Weights of a small GPT-style language model, trained from scratch on English Wikipedia: MLP 384 squared ReLU, 8724 steps.
Each number is 128 + 32 x the weight over its row's rms, rounded and kept within 0 to 255. Layers, rows and columns count from 0. Numbers have three digits each. The size before them is the row's rms in percent of the matrix's.

# layer 3 MLP down, 128x384, rms 0.0799, rows 0-127, columns 336-383
097:128120136092124128108115117105071120146191083153133151122155084110160138058084158121072125155125110181160181119128166086128126157081057144122183
095:157058069120148178212118117133117098135100160137116124149101177206133141122129154097160139142125135141141108178181127121123139099137098146128128
098:182163121136137141139106106121143111127148136105116115115122101132095128132112099120103159116126103135157119119111139114183148073112180170120189
100:128125142115142105197166127121128074121143146119091148158111095149143191113184159160191189170140086176120110151118080085112079107134152094153094
096:144123165131136137150117143152087129105160104082097096162126100092103109096124125178148148088089128106118085105149107135175123144135094104026216
102:118108156070090131074144100131138168058150090120151147133166143129098140209082125143179088139131107110168106147141133200153073076107090147140156
097:160166181179154107131104120155174103156129139078094127179158117117120092146110152144086167162099092160140065069072194142136116110123132098097121
100:084093097120162125131111119144134167106155131124155144119108165127126073075159091108156139120154089075144077120129086110146072158137140107127169
097:175139085130111048118189122194131089108110118123123114154091134086135141170137054083100156102164132141021131134125068130087084103142142086097196
101:120192122161117143120137071168096068109139153171160121138082085137125086070115151103191154072148097133177153138103123116095140072064083104158101
099:126205070122104202116101086136116158082148119157062126152164113124109105121091216140075113159119132097100160142119082131113093132085141122151084
100:136123063110136119154117103095031100129157122083155076088146148157149135087159125118110133099112158179137095122141108170122084128114116061131133
100:158185181084097109123116070132148078125080123193126085153127082088116126121137092114139148158122141131118112125087124078140107088120111115141156
096:159119155113140146133121122140101079112099131050164117123143127142128143072200093181158100107145129063111130130123145131106123143197139184069139
098:135165153186137186120061122080133121120126113126135118151155099109109054193095163180198081104101174134096146109154168105053153167110104123129089
104:119132103146169101139103160119057176125119111140086162187148124150124104140124115090141109101180098129105111168103100148126122158104128115121066
099:125167050167172145101076116138187083138129141112095140197113081113120162158101121116085136124154117083086146090093209102127099133153143133118106
102:170147142161125117163095114147134158155109153120088170148106174092130164105134164061070174160157152067164143112137143154118208203167126071077100
100:125112148193112179152134141133121084120081124112122150169150042164114123161105127148105134157134108151170110073096103119116112183120129082130128
100:119150151138108119154109100145176124103097100125105151094138187159133124101142083175163166146166083092093136160104109166088163114181168111107130
102:108147138193121165078135112146091152143126136124151129157098125125149136139120096147081189116132117143103180098095095148161117164161215126167064
099:079068123192185155146144130097162099124159109128177114078089132121091128097135154172145070137081141123152172099121146129106093125127098146106149
099:102097159127120150112113134164128152128110140114098107210106135129086081195153178168142158139114134124170198179088187134104106173146159102163118
096:113118123123125140109170111140176128126064127070099113079185076162110148128074088083158206083080145110115161179191085116140169194166122040124097
100:124126146135086143141189154142088113089144114106134111099077133176083126169168141161141119089095086167134137130168100118095136153124121087148078
098:161075141120130070094123172099113138145129113188136100064104158151160199125113097093099171130114088214152152108105131129134087140143112166134175
101:086115127145110105185178100176129137108082033171153130137217150196125176144099128125116124150145112128165117061146166117119109155128095109167127
101:159108126116123132148145108065126156085087112121113094146097131157056126128130117104147150141132179180118117112131134059104095135193152130205137
102:140124074119157164143166111105170142131132133129122111134132176091091148180124117084116115184091063098169121152160111185115142126130109187106095
095:113091173112189097137091082110148066128104167115088111101163193147128106122093146094084131162186178124194108167087152154159138105107095183137147
100:135136152127152041069193152115173130166109127118122081132111116085155167111085106113095139110104112127173135126153181131117095038176141155125145
097:097171111089093142197170060112160080199115089077127153163147151085121085140180101106168114135108117128127069129101167122138115155146120161140098
099:114150107102107129161119168118130160114169127078112148134091139130090149114097157139099126116090100128112204114228122138104121086105139148129051
101:111124103135145155101072112148145110141211144098151146119121085156169118092100105179110140084086129181067098130099137070145184122074134084149177
102:147141208074138095147138110111151112124114152116135109132129106094124158091173064163109090144141122145118119037070138146159133092124109148086099
103:078140082130104102116205141184157109139104153152184115132093159132142113140160119163104137137105100121138126172113123175114124118144121146080162
100:104130193104106130162102118153095118140133097177172119132135170149175188124139113109176100159084080177097106098123169186174132119098156145123067
098:146136100131119123169171133150153108118134157080119112094135148109091138129101164137113123133142195166124122148136106130121148073090162127108095
103:129172087096144143134137194150165086134110106209122103097189077148135094144150115191076138195127135175157091196160173053071097115170116114099163
097:104117084138109118082124109108128142067141158111111122118175144193184144066203070140104125200143149156135096193101108126164133172146139119185112
103:151068099101131087111119156174122110128144157170121206170128168159119028126117156165107136079135147128093085073158127190148154097142153131124145
098:158139109110147125127156147121197136114164220171083082132161156127146166126117076122155098121176108128077169079115116136113163137088137147140086
100:124144090121111093167134094123141146117120111106141157096133033136118180060092125173077108108089092129154121129120088163105164172162126095135129
103:133127139117093091134115151100164126121144159150113084073085104116088118077151100128175075141163165163191160135168165146195116122118115161077130
095:150123157134134136136059195056185101151131134136104130092092115098113142139105155101104190150143180170169123119129149140149077113077124109114094
101:118137188148119159113125091182132126162156120106136156129151204111153157092127131121110156087163144088112125157148130166111172148127149143136164
098:106134157106150142097186221099146096186090133162127102182079113124117103111150104098077150161139145154081124086171120142126147119107130151069119
099:112194093153134154124055103142105145140056122144163110091128150134093063106071095095056188116114087070113102115165192082110146169146089156101128
099:156095163106114106143118193147117155141207214177114139154081156150150114129154114114108114111038107123136139126132105106112131110198155141223099
097:184110079089148123087189096119162126154166098150106119150126089122147092153116140087136106099151140117120117146102136156165170108121224153119133
101:056105124118106076125198150141088163138139119172110148129176098133161112203129105076158089107110125116115141113079153091137129225118170125147090
101:087154162091122136085131140133134164139132108079145115082182114125133116134136142128126160177111067120094168163193128093137158158111119130086124
103:111122116143121138112126129079135111164207142143137143095171156077112133139103061101106126151100156160123193125089168120127164108111078179129200
099:080170063136075103108140141092099145116129139168153184093110136119139136153105146076131111079107153083114173111128134128092160112131145093189130
098:168124137083144057138176123121149128134126199172141138054120123076186177106121091065115156143096083153120118147103124126176069114118109160139136
100:105088120166149130084111149146135105088093135149119153146127172186052164136147085139142150152195130125079102147164101180172125145120138073082145
099:124126081117109138176126114076103088124098113140122127127106134106132132152147149114117131171116129126140135093120122107058088128142163127101170
096:090152112129168121127112142130118148150101190157107118108113094128109080159116153136143113170157173145094131103194165114146091104094127089144164
100:130159145145143123152117134077160180088097090097073132172035136136150159152201155115110105085149191115153149132090098093198137118179118072159122
101:132121088137059071066118069110119117152072135111104076117134135185080108121147100157128087106107147166132134140080168153150102112053080122092136
109:159121113162132139124178152180124187164126142082052144106105059141151151135177108071133093171151184107134112135142132107184099152138087117150117
100:132120112138126177086147147110136137135155119170102105098139150080140138132206127173155124156107124130155122173143055153113167182108199181122120
104:088115166130089199156117093122177077132173138110109167140121143144101090136116120096086082182165158110204131149110151146092133106137109201079110
103:188095127104101132155109174104138069111122179090151158153110143134166118110152104146190118071116164153120106160076097155157184107062086166176109
099:177109152164124174080185154127177158134119136164137111136140126179168156134143093071122116138091110132102109127093148139165131134173066147102124
103:172156107111082174126140119126129150163097145100141061158126077112123068168090131141172093145128115102123163203192048104126106121084167187170129
100:116140170183164114076062054147138140078147077061163183090135160151164031141126144111134123176130150117157121129121173090121065119099175111159139
101:170167131151119132134169128158072100158087154135129158135081158145137135097148115137112081176118136132112136202121139107107091112158175132140126
099:126116202187135105148069102108080146069126076120114074111186176151116132159113171173148125138146175163130136115153127096148174115117124109129054
097:160141122106130124173125166083085085054123095153111123113136119117190108146124170131081172136174150119094124127238093095100099178140123137063133
103:116090123114147099139137109114125095114121109185103164147104115146180131151102094178179180160110107148077185075191071143140109129155164091097211
100:137096130166143128148165179095126140140158119143144119107123139104131129112207155139120125121146131090109057153151135127101159184148108143125144
102:097090085096113083139168114118110177161122186163137144152142139141145128078070140170117123104118089068109133127139110200142101146096227157154124
097:141178157154118132103082148138106144127148099162101150094204152080137106109130126164130090120158125181147131084102076124083175156116123087139140
104:155139169107167149146144163104113117161101136116054087128123149090112150132119155142122116068146114107154076138100174136061150209160128126150074
099:115122096145147157074164151193152092118073095140094176104135134090160095099113181160127148125104079113114139134163141110133099111122068088132120
099:057135125096096152107172178071101188150123088126147097074116143143137186126040185076141159091099063172156170132101078102104140110053112095143061
102:103137050092090086131139106117131147133119137129128077100166132170174104106142124149092123160166138101122130145132106102103135130138140160169150
101:179145100111116142139103109070113133112122085127149150160107141158127065108137149159126141145101083125108085138153122156103135159150133117161134
098:115075086133080134149131199140144152191142117130176117095084076141149126141105130141107112108174118142082146093088119093100128079125071161140149
100:185164115170145106137149143141079103199146128106095165105119163097113147133163146152114103145087096105150125068163125140148117101161097181118146
100:132168184155119183134143137171096120057161079084141096103109087034110169146110092166210079070111082108151155111107173188158133105156158094086196
100:096174130104168076149106158084151130127097121154128142120099119101096088141103119114150120153110145089092150118135119126120156176088174158105106
099:174098151111205123112109148110126127179122139146114171141145123106059136141100182154109131110130053115133117156145137183131124153092105197135163
102:101133144122160188111076086120112184086105143120134136099153062155136124088124148136096127114093148110082097188146124180187123136066149129094119
104:074199137125098072123163116092095085093123122136153131079122161171123099103107172139083111151095152089087164150163157156093130088114140091146092
100:075108183112139122142129118105137150175175124116146147122132108064118145092083114124178081171133120131125147033069135112096116118157145141081142
099:103105135143129123100128114220108141085165131104047115123191168081099132120070086128103135101117121153098209170074051108084099145088139142151117
095:141156122091121184053095168137117106130146111125144094129074165181137148094158184084169100080124136136150081188090139189155170095154205096146137
105:165189155164183119086133122079184172143168106148137216115122154147106097140103131146136127099147104117139170136113177152157193170125087130093116
099:144079075141168128124077099125123120128161115129084202090083104109133176114128153115205096109138211156167125113059085107106156085141064132205195
100:158114106161165189203120093160139119088086124090103157146123103100115052084137096159101110190153139136132064112087150117151107140144125167071073
096:163101128151148096122115164113081181109146117114169077132145134138117159163115087112156115124143167142169085126117095141134090103142167054147090
105:088121157120140090113149110108090120099185155096133145147137194088124107176096165147080108127154133077158152128167112132122174091148103128139083
098:075164175132121074127140086109190126111096141103153144127128108133116038130113149103085170116150115137090118179099067087135159061124145082160077
097:091147162092129140097104101126173107152132133148184164085091094102055116114126154140099118125148109089081121172107114083115105106188138094028126
100:103090159156137135123119097126093119120137113186139138161146163092105192142079125099163125142094128118148126137086124188139107126086192149078134
100:197148127093112105107095115117109138120151165075107146093125118145107179174202167078133117086108127134159115136062116150139140084157136121120140
100:080131151174165147096105177166113122121083136121121146189092158112129131151140182140128132130137118143149114087105102123105142162082075158175185
101:130142091168106100100127214140122107097145154123136077182145140157103171099146111118145094068171134103082132152140072169136144154127091156115123
098:124158125162131127176170123077079194106103122052079096110105147112132083138149111106130156099195162106117141143168151117131136131080110105181157
100:096113105097119110150079163060131115094096128147101095104079139079143149139096177140100129123133123139071138087167076146109187106163178195136067
102:113152161166103097090139117159148140190176071120185116054094120073138145149118126101137166121103166188120142100132078090155159154088123130126160
098:099133112118114153109083039143106112103123170146129067186151123126088095135172130173129124141131131085154084104139088116141137131106122107090163
101:165149051153145186115144105190127092121112127114162131189155126168179144148098170089117188095140150178145135043185187099172154129118142142141126
101:161050125162136067124089109180096145123140131051139138158147123118154132177150128114135145133117081103187127102122147125136135107148185141116141
101:115107112078109116110179103122157118037152108118198071124183117121153118086109094140135131130135118115122096122165156187139188151091079101159117
097:148133100080163099170099165143117142109096137126099068080151102087132180116069156125122122110127116141092112126151115107115096112128141145168117
101:173097147112134172105128073170088136140167135142106169160108105183162110135073156163129129137131168137147139122116130116112096078122131167127135
103:101133074141104176149079134117144185183092121163123190109104127131131109056146166158162105120083110157127164141051106097147095102127139037172106
100:151116074098107086094079105170132108080121186155218099080130136155153170168122154131158072087128113137144125090142142142067157080104077060141142
100:157129135135115136167125188175120144132158113145089068124132118157158161159138085152087193120118132169147137134163115113141082187119123195107133
102:063102143138165124165127092134114141108096103121184139098137117108135100067144144138124180115101132087120131089087148075113082121159078115163108
105:109095154092105185112143121201092100235191108039129115205137087085081130148161114143157149136146186108145145131099143117116134136188117110118136
101:166074103068108166081142124135134106159165126153136154170183103128118095197173132144142099128113115132109104157173115091085200156118099136149156
098:130089135111066133061123182134137094183150148138168102159118141179053165161145107098154074112077132132068143055129122171147133131137121119114125
103:108141064093153141165161091149204177090118148110182109178119147115066123130166085115129107138136135099157158117100174044126150102115103137123177
101:140081144152086156075149112157063134182157148160159137137157120125202130151095118095147155111179126168085161092117135094115118181119099080167159
102:101073141152039169151143146139125136129166148190191072099140127116135141123103171131116147080141141151121113171119147141164128158229130130112165
101:135127172168180072164152111112156155183067098118115144095068129126111200163140147100124153164153171127148052134116160145154075164129098134060139
097:167143120120163120166121077184160143139077169070040136150102135155105106137180067107127138161164167135126096145132121122133157166133117121131154
104:157094137056081115116088198077114167146199071186144148165158163124172207107123146134173140135143112128164096118142123123097120088145137153181078
097:132168150110149129164074083113214143135097128126169150137129118084177144117090129126100151078163132105122116127160135142193123114130108076127102
104:080152135126120126144149130132112108164083162185126108139141148140099118117182100119113075110079105057127167207163176143134143155160132137118135
095:128153180150100062121167168149108099128161141124117128126128133152134154164186146133122149154138109160107167113169145173121139065094113145133146
099:150052170065089139085098163081098158105103095143133138114160098134125087109151127150125125147165113094129177150108110101134101111134133152118118
099:185177144091163118163099177079195130112142124116130108143103183119153122122131099095141110135128144058173145155092169112152079099143166159193096
104:176095192106137159097173160138084085137109140145171149081138128123134152130131139171194118097129087129107157141110174148047166127089148154106154